Weights of a small GPT-style language model, trained from scratch on English Wikipedia.
Training: a variant of Muon for these matrices, 550M tokens, 4045 steps.
Each number is 50 + 10 x the weight over the matrix's rms, rounded and kept within 0 to 99. Layers, rows and columns count from 0.

# layer 5 MLP down, 512x1536, rms 0.0412, rows 0-21, columns 448-511
55 44 50 55 62 62 47 42 25 45 42 40 43 40 42 43 47 63 57 50 61 45 35 52 64 52 50 54 42 53 69 57 60 45 47 70 42 36 45 34 55 49 36 62 40 52 42 32 57 57 50 41 41 33 55 38 34 49 59 60 50 34 48 37
53 54 61 75 48 61 36 59 58 45 72 78 62 75 60 60 54 37 62 57 33 33 49 43 37 63 37 38 58 34 52 56 55 53 57 55 51 58 45 55 74 46 59 50 59 72 58 56 51 50 43 36 54 53 53 31 59 60 47 50 54 46 50 40
49 46 54 47 56 50 43 41 61 51 56 57 57 53 54 41 38 49 49 61 45 54 45 38 66 46 60 72 42 46 41 54 35 49 43 75 59 45 40 58 53 52 42 41 52 46 56 55 43 47 51 61 52 43 49 65 38 47 55 55 44 64 38 38
58 34 58 45 51 41 54 66 47 42 52 50 58 54 43 59 58 54 30 55 50 57 49 62 44 29 35 40 49 54 45 71 57 53 59 49 38 38 45 42 59 58 50 48 37 31 55 54 60 46 47 50 48 70 58 39 51 48 50 65 43 46 59 39
52 60 37 25 47 54 44 32 37 73 50 61 56 68 50 33 38 48 55 45 44 37 52 50 35 41 36 42 26 44 50 57 50 48 17 45 50 46 39 62 60 46 56 44 66 51 41 29 47 45 51 42 55 62 43 52 45 53 27 46 47 42 30 52
37 50 51 36 52 46 64 56 58 49 43 46 62 58 52 57 63 41 36 68 63 52 44 59 61 39 45 51 50 63 42 58 46 49 60 52 61 56 45 46 50 46 44 33 57 46 60 47 51 48 60 55 40 37 38 34 57 44 48 52 46 53 57 60
63 50 44 49 47 73 61 49 55 36 52 34 47 41 40 51 49 47 64 49 61 50 51 32 45 41 73 51 36 41 52 53 47 62 33 43 55 56 58 47 42 68 66 50 57 46 51 53 53 50 61 50 48 55 47 56 45 40 59 45 66 51 54 42
54 36 61 53 60 67 71 69 51 59 60 59 43 58 64 40 53 63 37 50 46 39 56 60 60 35 55 39 56 63 49 43 46 55 62 51 44 54 64 57 48 30 57 59 39 43 65 60 64 52 50 49 59 29 38 42 58 41 27 43 55 51 66 35
49 51 69 60 51 38 40 71 45 35 67 51 46 45 50 55 37 42 46 43 49 43 37 56 45 42 46 55 53 35 55 54 37 42 54 60 32 36 56 54 59 62 48 72 37 44 44 51 46 55 63 53 54 55 49 56 51 57 46 59 44 59 50 60
45 53 50 85 43 32 50 34 61 62 64 60 56 42 39 42 65 54 71 46 33 54 46 39 57 60 66 56 47 50 43 42 35 46 40 47 46 57 34 46 49 47 54 26 45 47 50 39 57 52 32 68 45 40 51 57 46 52 39 54 20 47 43 63
46 49 53 32 46 48 48 41 78 58 40 56 51 40 34 50 48 36 52 57 46 44 59 39 59 54 46 42 58 47 52 61 42 46 54 54 47 68 70 54 33 44 56 31 58 40 54 54 59 52 40 43 58 55 62 64 72 92 59 58 47 49 49 50
53 45 55 62 57 49 49 47 56 46 46 29 43 50 47 55 53 45 56 59 51 57 55 54 57 49 49 61 45 49 42 37 54 50 52 53 44 41 63 55 45 49 53 47 35 59 58 35 43 48 34 45 42 56 68 46 54 43 55 44 49 51 56 34
35 55 46 70 56 54 49 48 58 31 66 61 46 42 47 50 57 41 49 31 42 43 35 42 29 39 52 57 57 51 41 52 35 55 20 30 63 51 54 46 60 63 38 50 28 36 52 59 24 48 45 51 48 56 39 43 40 44 49 31 48 53 50 62
55 46 33 41 51 44 60 62 60 47 49 41 37 46 50 55 50 44 60 44 54 34 45 45 45 47 45 54 65 41 50 31 67 50 59 52 50 53 60 46 56 35 44 51 36 36 63 38 59 50 45 58 53 60 40 57 56 42 63 29 49 40 67 61
49 43 46 55 50 58 61 50 43 75 56 42 37 33 43 42 68 57 62 45 50 40 75 49 47 62 41 53 45 35 51 37 47 54 45 44 37 56 47 48 52 38 37 58 49 46 69 47 46 51 38 44 68 65 43 59 58 45 42 64 64 32 63 43
57 41 69 39 66 23 49 38 64 44 53 38 43 45 44 49 41 46 50 63 53 45 59 44 52 53 40 41 54 59 47 58 42 45 48 53 57 46 53 51 29 50 54 37 48 67 56 54 53 57 42 50 49 51 68 53 55 51 52 53 42 54 59 39
51 38 41 41 56 40 44 40 56 40 51 58 53 65 38 49 64 44 47 57 52 48 59 60 41 60 46 56 43 55 61 53 39 48 44 55 50 49 46 41 58 62 48 42 55 46 59 49 59 56 44 50 61 43 54 54 55 48 36 47 47 59 50 60
61 65 51 45 51 34 59 42 66 56 34 47 41 18 47 51 48 29 57 61 35 58 51 49 49 54 56 44 48 44 46 49 41 62 38 49 49 54 48 38 70 64 38 52 56 60 48 47 64 43 58 36 54 56 47 45 46 48 49 55 52 55 31 41
63 50 55 59 69 48 31 55 55 45 51 54 55 62 51 43 54 40 62 47 54 36 50 49 46 44 27 52 57 62 60 33 66 48 54 39 65 56 36 57 39 49 52 61 33 74 56 52 24 51 51 61 42 59 59 72 37 59 38 46 48 70 62 50
46 44 52 40 40 68 35 52 43 48 55 23 61 44 25 32 57 42 42 45 54 47 57 43 39 45 56 37 38 55 51 47 52 31 39 37 39 45 58 46 70 52 49 66 31 35 55 46 49 52 34 39 62 48 53 53 64 35 46 46 58 49 63 52
53 35 51 60 35 57 38 54 62 64 51 40 59 45 72 50 49 38 43 42 52 43 33 57 39 32 51 49 58 53 51 48 46 62 62 36 48 60 55 58 63 55 57 49 44 31 43 46 53 49 58 56 60 50 41 51 33 53 51 39 39 46 44 58
53 40 58 41 52 45 45 58 40 47 37 65 48 52 46 42 58 55 50 24 51 60 49 57 49 45 46 50 50 38 56 50 65 46 71 44 49 45 59 55 50 68 60 60 23 61 51 51 51 56 52 47 51 51 51 47 71 43 48 52 45 62 57 23